config = dict(
    rope_fraction=1.0,
    attn_scale=0.177,
    bias='none',
    tie_embeddings=True,
    init='normal',
    init_std_o=0.0,
    optimizer='soap_variant',
    lr=0.00411,
    weight_decay=0.038,
    grad_clip=1.0,
    batch_tokens=[65536, 131072, 262144],
)
Each number is 500 + 40 x the weight over the matrix's rms, rounded and kept within 0 to 999. Layers, rows and columns count from 0. Numbers have three digits each.

# gate: layer 5 MLP gate, 704x256, rms 0.192, rows 48-65, columns 0-255
# up: layer 5 MLP up, 704x256, rms 0.199, rows 48-65, columns 0-255
# down: layer 5 MLP down (transposed), 704x256, rms 0.182, rows 48-65, columns 0-255
gate48:572512483447467480489601449469489552541548503503515487527476539466556506502463557439509475582527592478520518546502516500608449554500503457512505463489493480565506538534468516600498525493442449478480546531497583459536467546528585523467513482554477540537499511508521518491493458502490444483465459578585440407539505586503499468474499503529576454439520553487553450393507541544512481585523419530532450515503482406489484463487496463457534473419548443502522534590497558496501507494499436511513434551543455489414479460455426512512427529519494521508493466521496460441561506466484493480485593515518442416502491441505460443381459442511446479477513455406559516545552426471552582447528495566479444498531494490527479436467488520471470508488465523545514619494553541428405461463551504
up48:467426545440596474478498540476505552482539416535458440521607494486516452516494517493476493410419506493566502539497448473457443449560499437569480579469549513476537482537578530492454508542454462482539547493570536478557579500571533495552498546447512432490444488471541488530400527429544433499498461438471503507468478444393469495427573536424485531411494518459465504548534459512498553491428485559533526495461512484503480535566484479547422532509459504484484528463530534526526473575505491520533505513495565481519531479526530480503547425539513478493474488540516454455518508456510495499533542518511504428572516483526571576525492521563548492491498499466503469468400584540562560525466523508505466505429479532506598470512454513519429436534458498502507390480509484563524457454418571
down48:545560512537460476475459415561518465467536553470488565524503496461515536556448461442460420472476510450459599555557486513493520453465521539470575430518434455561524492489421409486470475522506517443543443520508563494460537459531537428512466458509499474502476519566483469516485564495460523486506527411520522464503468516474495433426474467540472501524463544434417509513508549555513468474522532488496473516477521527499501527558532518531449503533469509503507479489498536502457498557461472504487490482524522473454441440537394445613422504514443531509596529510440515484551488519479490495562492468573473561456528503434585499486470628521544454502480563539506527532498537475472496561407535568500556464455490458509420504500492480445488496529527517557480475530461541544486494561556496
gate49:482453527518493487503546522533507478444508404477478503464414524478507439511531518393479514507578488419464573524467482441458470514461497506530523506440472464505475594497572534563507498480496491499470552532438513517486464485442488526503502455460539528472441522516501462506528496549536463468510508466512486471475466520468455536508525590510498537458492524545441483532524468525556500555465498520495504523486499529484531511557496502489461472512521483490507587451479558566508533501519457505493476483487498526500541484486426443416565459483548534466449493566457435504530413490529538505500488485455640418448505489536502485470486439527488488584581534434554478537558489464514523535479501451464438483557481455557439542532489479523460483522519530453517468501522482474504563536477525
up49:503449518458495483524463492527474566532575514487449444468460533473446488481590462510501595485554472471519453456566518480470510568516508465473555506536481476557473553552560482507516497494505526470568561501428465485510455476420504469501589493504430572553486538542520513501500556403531479521449474508486469506556571459545531490607460513451527509528458513552527470485522568487505489449492459550530429583520524464461501526485464521472445475555469492521484543467494543530507504509523465483477441498479570473498491531524495551494521490553520527549472482485485529494542476493499530518496490473490528428486457442471499509504426563506504502521479510493535515517487517460448551469470504461578559516551470495500492517506540519495563530516457481558450447479505567370498501525522524
down49:449426529551545471589458560486523469585480547531477411540507492417526490591513434538515519521499497569495510530538516519421533470502464422520500460496529496454526418523531458476504508490379556464540504498488477561528495492540575547521548469528420498547534503467505483407476480482434541541515487492493533450505558440547486483521536546466510492513516496542496519627434521437551504507433439598537460470566510516483495428515520466464471453522492485551533527528482509508518461523518481457516494498535519494555535503500496539547508530544537567583500497451501483442516524475491477529519434447454515512540537518536505469510507570453486361489483521536488549503473526526560521572453483547610574402452521511488464483439495561421577453545477483557509473489549501552552506387576613
gate50:585618506433526430485555490457432476458390500490491408428469520513500528516494421451537517604555390535521488576577478565485426588418511465536458499539570493451421416528481664440545587537453470542460537465460586521533434491559528589439553534503511540432522507500451491489483536528592493524404474479477493526335540595505358516457407491531546447590449531570491457484486441515436535523445546428523646443559449470432507455411508479547461481532495450431353477415697434494452498578539451563433476530445502460467533540447504553515520496417540572521515524448447464533582457509514513463527457476521565550522453543471560513537551458563470520454510547520419414510470487498505524538499428511465405414425498424638486505519565530469469507482471432489492541505424493567471452531501457
up50:525450517451500504522526544495503480564522551467487541448492453487472474508510469421493567490573539515472540405452516432512521463531449529541543476510516495485567561535423425503516516402475479473481418514485470460484528546471468603465507459496511509481519472488503484461502573439535573430586527484480550481500506509463487464502492437434488543495455490412551466569504613511521488551511584512465514508491479533584533561545470450488508484481464457499523481612367515472578498472548508479526491451502488382428456387486525448493505522489458500428608434533439457444445526437519474532490487487413519512576557491460515495506553527456503409637504487537575510503509505475553482549480467428510555514583542450479398567479488458528502438487528456450442493509511438528588540605451479
down50:490585491447491496503456450562448496527544480554507506551546497525540440529544460461443433510536498418483531488494496419496607390510538514526561457490516486471487502523506545570474428497484446542443480523460489495465527583545499477460407436494513458504468478522492564551486473465508456514564476394554545484664467496468474471491575509573503497512569490543510470490548482583474518477448463543494472508429552521478497553468530507563462458498452556543516501430628572527422492495481502457499565478537552558523528559535532403522524597498500462530480506549548548508424570502487513504503494504482506472428512548466478546502463524545478485490527478464575532557473503488566478528497470406457460527486544555521468484499491463548476484432516478482417578489502432433530467515502510
gate51:461491500537440432481547444459459551443480498476503555437513493488530540528506503471547411459519562537484423512498396510433483518524495488513451491545466580550555547487497518474506502522511511468494405531527560474450525537502541510456473514535494556447449493522553522498557508519488502545473505489514524571573595444489535465492518552540463559505467487427560500553455467483493482499456503513535486490501535488531457536523466479484487576528477550511445454515463519468500522579474503463513552514515562524555503533547519581538518485482545478499527534501478510529545512511517493466508470517547496471476523483497517425535513478473536462504532426498543589477551524490531490514494500466530470484453531507476528511504508388543462483523455497544457500511514489453505537512463548
up51:501471472479505465450521549443505547444494453539507482562430507477495466514528467506529511474470535504577456478479476475535488523512504512536541452506473483567511421538513446468512463507495473448492473452418470448522472458475486536531414500534455485577481514465522583495485467471458539513478567492497510539480506534494526444463501489487505481564536460516483503551506535471491501562485496529550490521548484506464552558513440510467586486530598432515533472514497454486514539499489475478471524528510539487486487523421526437490499456514516451523543545591523465511455584522561507447455595507494509530500500450436551578469543570516487522524496540516483474449490545502519595450461511440501526540516524476559532493427568508528600518481498381522512535503508513533502493463532487
down51:564523600537549437517461545523556460545523446572527550512473496561532468481479565464573489464442462549510557491476491478495433462459503520502498469504539476466429514557526528435556472398480508536555523464479502520492554512428476556489476473491550525510475512478521504499429509512513496491484567557498490488428498495525495531526545449480506527521571483476468530494498598541532478510508543538513488506536371452559571460469579541540549453580497455467505475420488545556532549430594476552545477453455531473468526543435512439468472617512519534501485477516589428508490498562552419496511479529406519519553496510507513453454501505555563488482572479551540476601493460524418493465498505549428527495500508428493489503452446562494470504542496525499485478531408482502511487526541486
gate52:501512455525548509531473511541479476494511525575441462544498503490524635501495465532520519533450531496511521557397497560532506523424529610474537486482509478494442504551496465519530414489432512562485495520446491525479517500501504519528488587484493385507470574490516516554521487496581497495504492443541529525540546559495434458509453521491427455527531540470480450494512541479545525458510498513419507504528518477466426474465519511583487462532579400472499481475518528444547549505528417470462480480573558473492486487512521437541543549543447483473557538576492460485466500460501447560501484478541492436464478473517493562442503525406499527522515569525455512503602456464528510504510467464488496533466477479597571543488523538455514460503509481473476421481460569497473481506459476
up52:472541547510529505539487482512526485523474482459506508437592476509625559529505478561443568551518469506489513447455444526516497521513523522575532484560505485577439525446484534510545497479500437511524437492502619615525500548437537509501496493502477530441541505536558547396526471489549487520516494548543478478527506509534428458497517470563486473548537519465543468515564503561515571459516499504501462494508517543504507559525473563447500421447497451519485592502508538574496443479500589510475469539519470525517534549480464473573555510531582454605526474479437492471491428508464490543483457538462568502467525484449504497429543461471512479482492550580451550562536572487502411562481421496482468463542507502545529489509490516516583551551523474513475498451480526512480459456539530
down52:524492513468550531522482507472511496544498500492523532487535480439480427442589525476467496436479526473510582570466476484483500530469477544499515406547463468522507510532466521450530484542487498442483537519481508449466539495468435525542442453490510480502502500528491474482562509542477416526467524435486449527586545473515661491499503520491489505522483528582484484454471541461581539557455474534422477526481522538527466514472497440550494529517504504550525495510545514529451510507432444599461472562516485547539449472509503486424461483470495530487464532497531532455528554500451475421495556532476534564514483560452503517513486497470516408476487391511520435508567584527492521498505482462523553479477485474523451509507477570480440458586538542512528496450522522513497519454575500
gate53:503443485530481494485468526539599419451490513516479523511508515555525460498554438465481536545479539513439412471465563511480595489465498557498458512508482443542520552513528506433416462472476491523538490525455519546480507481465437497455505484452568537502554463438437580495589433488543541492470431448456537475554529477440519512520483511426462461515530534464469434463483587525531479476528512564530528431471440427531526482555583497529545499483473524513502472459452485547529439428511454500512474521462521574478490598548472489556547553472490583441513476549496528477552545478506527459473510454508472444532520436519510480574398421565462504509549502492484497468482446487447491490443503442486542527474451555438484528496476501562491489541452530544536427483586477483503509528465589
up53:483519401524509563453530447542530544519496498555520533526505501534512512467444466426417551524565539478552502523454532506529536463479466564427503500424519504477491488469469467478504481430532463489540530498465529458489489495503514487490532477526466447469496504474493564501458495507417508448538640529448525491475530481422481520470475493551577498516495557548490512421440471599505564484507508537517562519494479503464484571561491579447456479500491488447504495533462514498521486476520481470481533515438514535432450452476540529516446432516411503503507541466489490571510478457509527483533527482500552450520489437550504522483434511452495442505506517499496464473513523518427484440563445536553525419495453440506467582465513536509482478505504556472454537461428531511486475478464515
down53:542471566523456520468542526446482476525484461485479551524441569514533499473506479465497517471480482511537521491495561528538486483492536567449467549505521474498548506515491529573456516480519574469472538536501500397471583451458504476517552480461529566498468459539480577499532491468414459481450564448524521509563519482429458493565496492440508468455472465436448532511443499535427471575537498481522463452515500429496454531546536559518510558510444429412477505467536534482487503554538481578553525503521601479471462484509501518490517496430475550553458463464539501552445556456542505549529483557524532504412458491432486456504519512495548529543516501521543514504511509564511442457467452500427506428525426425477547466516521517574389469495430442473542412497514513573482384502494534
gate54:517461573476417514477419473530475489502503534465544508445555502481469474412473419486477440446552485498503482401502477476479536541486458480482496547527535506477484462452525534568462436511534508494425493503437540485482514475507585458495559427390533458445547484520482480460543537518488466462412548480499532459551470508475483505498560479457537537468456457512476537479427518505514562513552477472487516521518437501444540469433470426411566429540518506496470630452505480488468528501563499546559490470531457501475498514472523536464460532480524366458535522511480472445441497453527552505501516483490499419524557482438537495471438506478445466496525541445508526499490556492521492455490526493513510466477557419435532498522510496489512448488520535523523516496547499481529520506435534
up54:499451520462554525488554480546536518527512478492465424451489550482558587570525534473382525543423576512444570437551497600456473514488506503498497485484536529437524491477493502480462506500439546516436514450463483548566492460504523450510426465519547513550433470483528509468471500570497468459403543546497549499512505473409474490483555523443569519518505530495464468493486481510472481449465517515570495536501551458568540535500521557467522486505467513464431504515546559545476499560549476460512479511508509536508492477450456488496498477545545512502510500505467451425478524491488554517511544530480492510488542454505479495573518476459499531528448505464539463523505458500450532533471483526460431510546573466580467491463504469511444484491463529457526547574490571441455422522489571
down54:434462501532502534512484476449498557424484451460487583481493419452506485440502483511495521492523552510483498518482503493521479419578489482496425480465499539506464465512423493487461461476492518478488482458500401518472495499445464473477517552503465538436459477477545549411472535477499478498471484547505491537540555445527455524496417481466507506508489504572511441488498483464493515582452490481503488518507586536490543493552514561514498483458532566530563500525456573498504451447481468540468483508504493452575466563447529569465416463393477495471456513476525560476456477519480478547495514415462538445479492474488553506527467505468489450437501433535456531432513503417432539570513519571508441451504495529532463483540505592553554483490488485572458529537486407492407467530533552
gate55:520456494467548501513526521514477542520520486512504488563496436471486480579552479535509542497548510503578518576515475510565494499473523482515452445457518508523505494526402453484442474522520490471523550497480505503490537563472482543459547517426525467515528564377554518434521392471521528528512451506473464551528506450450427491486487561444562566483525504478476514475524511436444483540502478460473557497536517571448491458554539510548509547505499543518551409471486531376513565466587475533501533520435557590518510420529522488488503572480467490504573436492464513512522587499522554523501447585517461507497525465550556538560468508473445463473454552475514520554542475520464468586373520484483458590528446477406466456443504541509580507496502504529490449515502457496535515474538528
up55:526477513524503443519441517555516497512523491542480525522547485459484552457519447486472548459490469534509473450511447475480506415446551461564451521491436529555507522539495503422475451582466492512550454528442454488493456519453453498539519390543544531432509535513546553472478506485486462502499495431448450507480508533476494519500460555564569470485467472567560463581472475679484485479529495528498560468510482512557524567570519495473421490543373458477443506531495559503519554498515484551523469530468521467451482498522575496560513552449556592496449515513601481457424510522577486525517504573455521530572446477459503553557604455520500489556534474505556522550521523481607547459447542581503528544582511511505541491438472459569556500381491485501576470482496584487563441514505525
down55:522435463477463473501514435566480455572486553471494508444416522496528496520465451530427474401497511573419460408518487476592482516479527404603481527484555570526515554529437547573557539494465449488555495442520511481543524559503464501457506532574442453509489482514492578574504525509481452540534493516489509458412557484488469516529541456458559432528556460471494444494521479506516540517479521497484552416477503462504422527541478511461519472505431474523491487544533545521473536544489575447561458481510587524530462426536501559457485545441412468558472525530386475499450490448514433536524540523467501546533449494567539534530542513525390437548508493503513513516504473504548474463526471481510378482526527557511410463556436518465477579421424393532504473532452522496435475547533511
gate56:553500517472538500482437564504558537590533510489451499454558540556547503576465473526441531516635432405485520547513516470448440486468513537506505425456500551504474488537498545521460506452521441453494477496541531504548496431459592492527413408529486492483551463585543539491482464518566449493613475479464484496621477505478479548538511527534513466469460535481541420524568436410493467463435564500454457479519474468558452495539491555516472551420554471465527448562433487524435517499526464502491483485418508539500472511547468501414539497451552496552476483476518518532559567469524472540567608498486506522497469493534501541483547479551472534494450502400445499520506475526550530470568478501503486544549496548535492555516519440439483538429491461475468417483550560562524446539488527
up56:542466523542446426463495505569482526507450524569491545566514495441509525433519426491443501499443577542470464519449519472531508523490571392519493496501504495561503472582446550537473463531583528556475545498454457564479500487468567473447510540406429557550499437480456510452569511425508549566497461459499449529463535504567501488528415487494459497489532475445573553494520499594479517450447517417391558565488522551503520494506453456516422465497479496534524512515497540458489463474479492531529590493469460505498525488465442499544514499521504496530484577457516440541486458447432532462491504447569529525400457399533528540453485424484480466482524565475529528440543498536444505485507488496472549530508567530502506543569508476537445533476432478483539515528462583520501493473587491
down56:433524504493512509494470551571411450565502477585535492550594524519464468448540504591521558485483521499519502518532477484465483520541475508572392498522554558477526471567451411462493540508493484486519560552472454449539522477443504532499496481532458563540454488435502477505514541531542513489500465553464549502534619421532475555517552581467513463530549589490503467438534497481531409584475519471521560431486525488492488510543531560517483434517468485537505497511535550448395613533520527532437442454468454530453464455522477477490398470513527429538506426542498560493499458552511441442498535554445478443412413505498437430527407517454561542475562491523483563503479395452444527510546380478471491497432511430497479451467584466521531498476499491492425446506528532480517475512525498
gate57:467464472494542543476514510504478522521504426443526493545435505494521435572461513543484446433519437424536516526480498564518509494504528544516556485556457532499518494541500570521613484470494552519545544547475524510463427537531413465486555481512477522545452537469522471460549536502484477485546571511494550470526571473492501536590549499516489491372405575554517414462421495509478556434517478556466528548571451539486475469498550566504493560444487549549552538520482539535540538546446521494530469570419592546487570506501560567532503497419494515556479485510448472515543460419525551487487481517568519470513501497537441439616511523561461548517483483493504556612508524488532452448491498548511480522479476463455534498511451481537494533430510456490508467533464453530501505417502530
up57:552603483541473541464526456453446502507540458471458486540480505504505430575492478557481476546540534451544566504500514552529499401541513498445539440583394442523546432480519552452516487530438564544519592555487538574519464549497545509492527519500508506536503575433571429558482474542504460462521477489489524472535489434511564480562542533528468451474437522461571431548400482479543536471511498532544433494429490568487472510502399523504532546523461482498463494486497531520534439548596503571504435532505531514461513572536560544487521506523542477589487482482426473553530502482519495466534507611499567511531520540483479462545516490464526472545496492478533509536511469495506455471473531509465476529487444456489423515502514512534508508472465479415522498444477459480533430434508576
down57:443434447478439547549533418474563448509518494504429516505479582484545450550525514490429443505474455350482537505456513492518501474494565481523544475586528557479419512543505548588557464478568628500517493557463570509529444567538503439510561499460500511540545492437474521497547487497496525500553476471490431517488518565528571500551509486423473489513472479534489553504510542484485534469512474492485443469526513561474445558531446436511449564515484484498444442487623506577488531628530508564508534550470523562468569410574580482523574491485491468556543424451544500491449462455506494535472551525505564491531465480461569528523442488520409523497558446525519505509478429477565447477492564499424517566527504429479506458485486491552496505467452441448503504523516484509526465482448492
gate58:572481472536495417474478516433469567522521469535507578498437517442492513487488596546484504534471502526520438537473504458476490502468455466490566428503486550503471493475484483471533478476497535521537475629531524476461453528478496467529477510426543480505447475474482505551494457492521521515542465416509535603496477517519527490499544416483465488480506526573497501530525554540475508533562524499448487490480484536503527477576484465399496532474488418420508499555550538483481531446523472485477484436446481577535479487464455527510522511509489556487500506504485448519572460523550481449551502475485534488496498519454441517483535408484496579485540463510528525453528449450458542536469572485465556460501584476589470491437481539473515501434587488456353493526491467492530440478502510
up58:558504587555526454530566545561498517561442562520470528434547480462515501507538559554499456520445523607513450514541500488465486478551482535436428440568546550503502519443511527519479482436529442498558501466526406535509477563442517470463467466480518511537493484431503527491473500552531472535469497486430465544378574510523523519526484440457496538500509548498502466564555494472495522486612537486542491493515522512558486532473479595529456431516476514520526469517464490498468593443521502564503546482529476431465515466508536480552465526465530518528556435480413428502437488410482474569562511443495534474479479497442472530485535462449498449467514496520584464470495572489565472548469503504461530498476484514507482512424518501540571481457450447547453560527522488499440565491477515
down58:539412460559446573537500560485459514529481492497491459502518572502486551347591450471513549508462553522551465446564496504528432440565535511494510479475436485454438435515448467503528500543513480479513459452471437508523530452496491485452502458534536498534501555510481525551507492553549523455509492567530540503532483568465530602482528527463518533505572466483495544475511509567433554531549492439523531430525503493560459495488494471553436497438539491497455454552476500529467458484468531503512570473454462479514481577513473478484525472498484490568435446501527519484494546481474457487460512502471491470481482534489505514576457579448561461493513428444491537503536596551515501523484443497514544545516471547435471558429475396486517463516554514499543534493515453476557611512537490
gate59:469578490510480474479420553497559489562473474549511538573506605399543485457452534498521480597536456483457509440449515517644519514506476495474537504536533564499529514582533528469506537491447522480531541479478447539555497461551465479530503524509464561484465558537525504479526474499523492421464473508550498447499502548474457487461535506431447554498492551571459468537463435506430508468529488577450510542500434490514507478541469499432530437463463521419492493513524500531556523441466452576516493567548539471377599478425441504390460527491492512510569459560548445451529500471489496531482502517630560473426475579552504447512470447549576439482453452546490539527482556512444590441529475493582585431517480442481486529488485585486517441470518494547461475549579578414543427525478453
up59:489476477410442527496476499482435499445537532455408464479498469558490470464429402515485462477527492442522472540504402545513469508384486486529477513472465529503598508443554513448487476529432467542502559534496454564455460532479519513579466419442442543455464515548461473485467496505449420522452538533448561550506581547504434482516530497540515545433470517513473487508489518534522458502455560457449444541367535483549510436497566539467529476517564575437567466475546465580518527538544518568441488507533560499579586478487448583539508491483462522438533487495554538522559527453438419450490485389494531544464538471512503507562513585464514531526484530399574529511500541448530550547567435506483506578561517364480545573515525513546574568464482540512545462558465451466549512458462541
down59:520466488455478415468524532538553499496578452516400488464503476439579525470533535497525500506484492434483490551491453509415536510436522473477534540484451478534503505478502432530516539556445613520515541506499516509538570423501528422544448497517567443451462498516477468560482554450458601629574493420495486478513495516483470527548533467522470474502481446535510547541495457502609528535546568457522467495455509497517511469519511533444445549518527535506360398472487483519475489564389536479460500432457480493525514472487519495539504458427490547389553543388523501444524450466522525475477595497508487507450474476548469552524575528457527536530549516461456482513516534551453515538467520393579416483593568481556445629471492529550483475479491545460496479510483481545544563484485511
gate60:462417510489463582500542523487428527531592411495513476498499479467553500512472523521496558553433507455501518469521509518539404486492558529465520430575527595603493458535523456516525514423552505476590536485506491503525495445536453521398429486481488486500416530454442565467503433463530544475469533503545467540527426528454479490484528544467501600490516461450488481513503472456395508510481450480536603528466465525505545526515496538428461523481511444507483511483512548398465428470526550528491488457527474547471456524522512435462564555553493570428562457508552488477419445576457505541423467492543444497559474500431452490439422486516551442431572556598487458469521543501485460526404507525509517548561464501501427422512523532512574588511464484499555492510489436519522497470515457
up60:541536534491506495535520439500518494475410586589442528540527529442517486504537542555449503522441478536504563545534472494461517492556481542517529515480471487490541407471475534528530466454542487492469549479550482511495429499419526437562581429496424555550488548514489501486455431470551518583485498529495525519489496506385466563555497486503521459471473511454597509436534546493478475461568432473409444446474539493539436529463483483513499565463481591491571544530485400470466489535530431493524497508469458477537521498513574462520524481501453487529496483525464481503474496521464570501526505555538511528380448506597588500526544524495531553511504525537480448509533513538511540463453563481507537529532509517506545480463496457461484461466533486559549547519550456470512373544505469
down60:520510524581475500410470470494494493535413481479529451563500535499431579474556463440523509540559483499525489414546565443511483509472462526495418582565580501519472523493471536521520494525502514532509542503544535515527490585516470455514500523472510435436434505437531578537514463458433503507506464582546542472487417489493528455489610507468442443522484501518518512459468438473535441456470538486450494493476517537442489562534457463545452465405448492488546528492522454564436511474479436507497535440462496497551496480469491591566588568527500442473565465540485504531531531463492581586435451488533526511408472479536437570558534476527466513427519483567479482559510516516480448490525565507431522521453561497474474536530453508440498446444487499475489500539469464446545472527477442
gate61:482528452538527544481502508486524526467454505498557557547518535462438488463427543485502578485455522473521444471462516500543458483479487545510494469529504468464524451480544487504498499450549487574470444453540521448533502419513435429465530514439528486538539458460441480520503523529478492493478530465479471443477533437464525574523562465473424507481487523515554486578554450522541534528491486531537439527528530478522545452473470475487577598457536521486473427467545524449543502518493466426465464503488518515409556500509482497473542506466507525496551524549445473439467497470471528516460499528443515489549554546504449500494530524494451478578452548530507442460470514503581480495548570513457535463495476553430537486470513505544513452531519461411511482556436489490534504485514494
up61:435506491543503515438488466483551487510480525536484501516503524493533539493455441459543461463462537521458455523432458537469482500541531474515485488506567485473526486421507526498500496530489496537424399475573495459504527484499514548583395538482452426487559486488488495483534556562464560485490535457539525490490491512486533531512512480516470521439515470539498477472397575575489474522407451494512482440501578526501571492588481522495554555472451539520567523487488457532550557471477513553524433485501527509505458499529537471503536499497474499499525527481483495480514475507580505441466495460452477509535502462458444540518512581548477508600560490508470559516546462486484485491491498542520483500519495517453485445454459494497509530455489404437525527514463484513499458474491472
down61:601498510489533426453512449492453511509433548586554462581504437470492537496505481504414492489499453473511461468444451473418502522507465372500525498488469542457417416504534509466484515435453516569502495502491544475553433481502455499484468565492463507480522459449496401467495536535520550524488479488496463536512491462477479514544567502547475524528520539545493467486559579446424518542492521552534528552509482467484484530528513555502519546471429538555491561542474491509512559448496499555493457484513523494507495485527543528471459558540561467417525529448495510470518451489513484536536448513519569525511512433539495460522510482557484542571454472504549461490450498500472506522525502495503432456530526533579468507452522536551509489529458486486456476441611457452469447440456475
gate62:507422522481483529456522474495460568518506522524504530505469501499482476546446475547508364496492443483465541441513508495501472486416492470478531511522542501561481494505460491507477452440520564524488500519519484485546563501455540503566474466446540533439510522493504525507437464515531489498492513480495473561527494506471537575504522496526522533506527516559503535505520513514500504482476485517538436502514450448515587514485507521512501540511542479500508507513520564512487510517439539476494465463513470513496494530491458472489527449512517544467498489541500497539497543449526503545550514517490482533492541522512532519524525515494532509447490523480475535455443459481522537563459525496489457490502505519555520528484505504487522514502531495544468552492488515543508508488519556
up62:467569509550497485557525534534544396512519463485529506443476493494489473524435528487548485529516519441540471525525548515495455492481490480553483502531473441523536557537409470538500417480521490483470532440497486484458542543535535523486456422481540489464580492435543488498469484450525522518556580488438509479463477541527522494543489501513499473486541504494450566516554470484540442495484486457564448576490479495496483439542474551524483472433529414477515521518474511498510557479526487510491448480467482512552493543460492475539496485508478549450460544456509461502489459500454500554484529435527461451489474475496506535527482473532483457561528490463545544480556513516507435497514438573517489497491524483476474417471544505465524500490487522513512501499493523486491422558503503
down62:485475493478460447487443427476503501492481456459506524452494494515536488511456478514455480465499496522473453512487478565476468505442512489532539511503543471508483523526535529492501525483452579526491503491499494489452543536452483534506519519514459498521525540512486517522517482499544487488528487449497533516521532507445534512509495479497495499491533512506554544471512530501499553489495471517473523534484502461527537513446459492520503518510451571515509515540499558560481581524535478495528457507538501515521431441509445458536465539537529453517487530488529467467470531527534543506480476520554544552490485517523504526500488511521530514474474536537434529478485488515474499441532530494526526471526520494524500484458504510542527488537514476507466522531469545525481492473512482
gate63:475486456544549521459520486470526472530465494508481494504521490543411477414452480540510483509457577559446451549551518537415531501531524520512526440587519495433491484432464586501531484492460453469408549555490507513552562444552535490527487546527532442511503445506465465421429489540497577493453478568514468477447538486468483469460493514476486481514515519515449520486450502523469467545475483467526459556557529516510571430499458495494500471536506494459441484499517475493488492594473482532462499471445436509491469513539453589519502497452572467483535479454475471457486527507531453494562484450481531518461459495520521490477458536466495486514474524505536475499476438461469458548465459487505433450413443446507466430489565472454487507425474531453476547466532599486470434481567551
up63:576543466503560487498463498453523496521445511482513496439481482587488492443458549493514495467486492470481496460514487468495575524498487526514478493466489500525488524496510500491484463487479518480548504516481481532504496517490585483567524471551498520500504492484446476486460541511458550395605421480573512534493485473496463526475518463483470521504532462527451474522524522540558496496471528508447420500540557559480535519506465476532470488485506485534486538514495540480592558473528503513503505489476533527501458489540467484544509530505517523510498457499481497445426437492539448406507521513548458462555538511501475486445533515505445571445505505485577500497501497516507479534491454567532504492511469459547474519520465467537472519591461559477501498546496508514478435504533541
down63:458553541466471399506523561431464469526530573568529491543517508405470527512501537437528517522531564503614476564442463461511460505497447554491534543504480512498484476535497451512459508456448501493512486533491483514414474487458485483521455517497529500544512461532502515552565538490565433489452570419553450546547462540512491503530520514485528573560473461505515457499610497495477568501462528609438544468518439458521498507508521490502471503431498512508467544475450561529464498540514526435481461498537524541512507533481513471539419539491538574484441428520489510514480424447532473518454460549513455488524523531465510497536471529496475428511436541478579516571538496472535465472485505466549487519497518540540468501552504551509527458566516541563477461551534525456535525455553443
gate64:513518477497456494508517458495471517497540513483524501514473476523497455508507487510537436534453438474508498476500477494508525515514450511508506540486518514494476512511518449510553538513458484506500510465511498527489519509495498491498524482497493517486457506497508535543455492539516504533476483463502517504486496467450514511527432456472524514500517489500486458515485489523505531518469503503482495416552504495509516518490468528455452536521575514431557447481531503478489476538539467497490500504510526526460565448454492525470522490467495442490439496520514551514510504467498508452515456493403491478537447454563547538506496506484539500474483493543534503491511500544466512530493473455529531484516497519512422541538488547513487507493530479481496532510512521473504501531529523
up64:565560468477558519470494543474524472502504445521550486619524490433531499479521511509543546422562484545516457501543507531516505496474548426474501525472497525538558506513448486462505462522526482497468511480411491469511431529573502498469536523495488443512553396514527508491510516518528472495551619536491512529513440498487438487483533437510536450491499512513435531510469528501522440472504510468437538535502554522532462496514553469562499573479482469513538509414462590481533495448512554481493544502483505471534471491454522509493471502441535507514507540497485429515531480499484491474559528446464467545496547578486526421487523539487470447488521529512477501486499547414459547438487466524460482511529495491519480472480616408521561494513449501502457523504513460547481496595518439
down64:494442473484478483498516464483472478495489449502523509491475485468513529477503507505429500509494507479500513506466429503502469521462465524546503470509523464445516471456519519470495540501511505532465466516491516498541501486475515462525520530504480555476498499496474497502531475533507515488513497489519483510486446447492486498491498525493511519490525479551514549525511469484485539502496496504527549512501481484506493483486490508542487516526475534481520481539489510509463569522522481495515463526493529520538498492535481498484485494491539473487449482536516501514510487472527517515496501506559477474538492532517510535497506507505508498474540505519499466453495518488510494489523538520514524479514501509500528523543506505472490501534522486469470481492512518505487516447487467
gate65:487567508463492570506560490483546514417493501460557448549525524446513485552463564429473462492534460509489512466437455551502478544470515506440528425499527545476552553512561485493465468442413489594498423593490511501451542508506491514488570504441466532466522423496527454479524539506509536499476456495523497529498460548508522572560506513492469466578503540462563520478474513492449503461558475485468503512505566474516451486516520447473522443473524556494492489487468491492532531465513560501479448467514502505516562456495429551468531479595444517506484464446530517519507468558499456533448532446533489456534509474507528527501479469463509504493549577507502535525574446530498581536548475513521530491523490539400462507539471484525479440573468495510419498514466510499481518519520520
up65:477560524480547494484518497543482475497509464442468453529533546476542494510476485507472472485492513539554471543476487551466504498568524523524535552519572514504515496475543521451475513474463449525489471479518506564472557489555453549492510561405459497436497474469531462542563524472458449492558520502500456538456479478475617505462541504526470594451513569454433461518565465505501481463583529476452437508480495453483489503457488470470465464603501501478493565474506512453577485555572546491585456597554470514511540510532469404524486510526457480446524576464476465504525440509555573497561471490521514460511491533475496507557501520526570581535517506491474460524518493566533470536486546527458456520499491487448493524439534529534537499525447531416564467519497509498567491514561569
down65:523656577446542490567569427522492493526465489448485503534621531520473451454392517530455515496470456492462501576447493540513483490488498497563474479440533532511557480531555573492503461507471451514554488542539490485467442518522465531496503518414517494413447497500495527577525533498528538443443579451499485566436523547564489473561445467519468561568504495503480477453543490465445504476474384478551534457519570456509569485535448448504492495446568540475490556515504539552608540587532486484558538467485485467565454464558497500527551467435464572520490520531491497502532544469545466554426427505521491453530480564541516532461525482535521528566437563424511525449507489564532448570555452481502554497488465420537530518554535496515537510517464547521445532530497439503524479445542548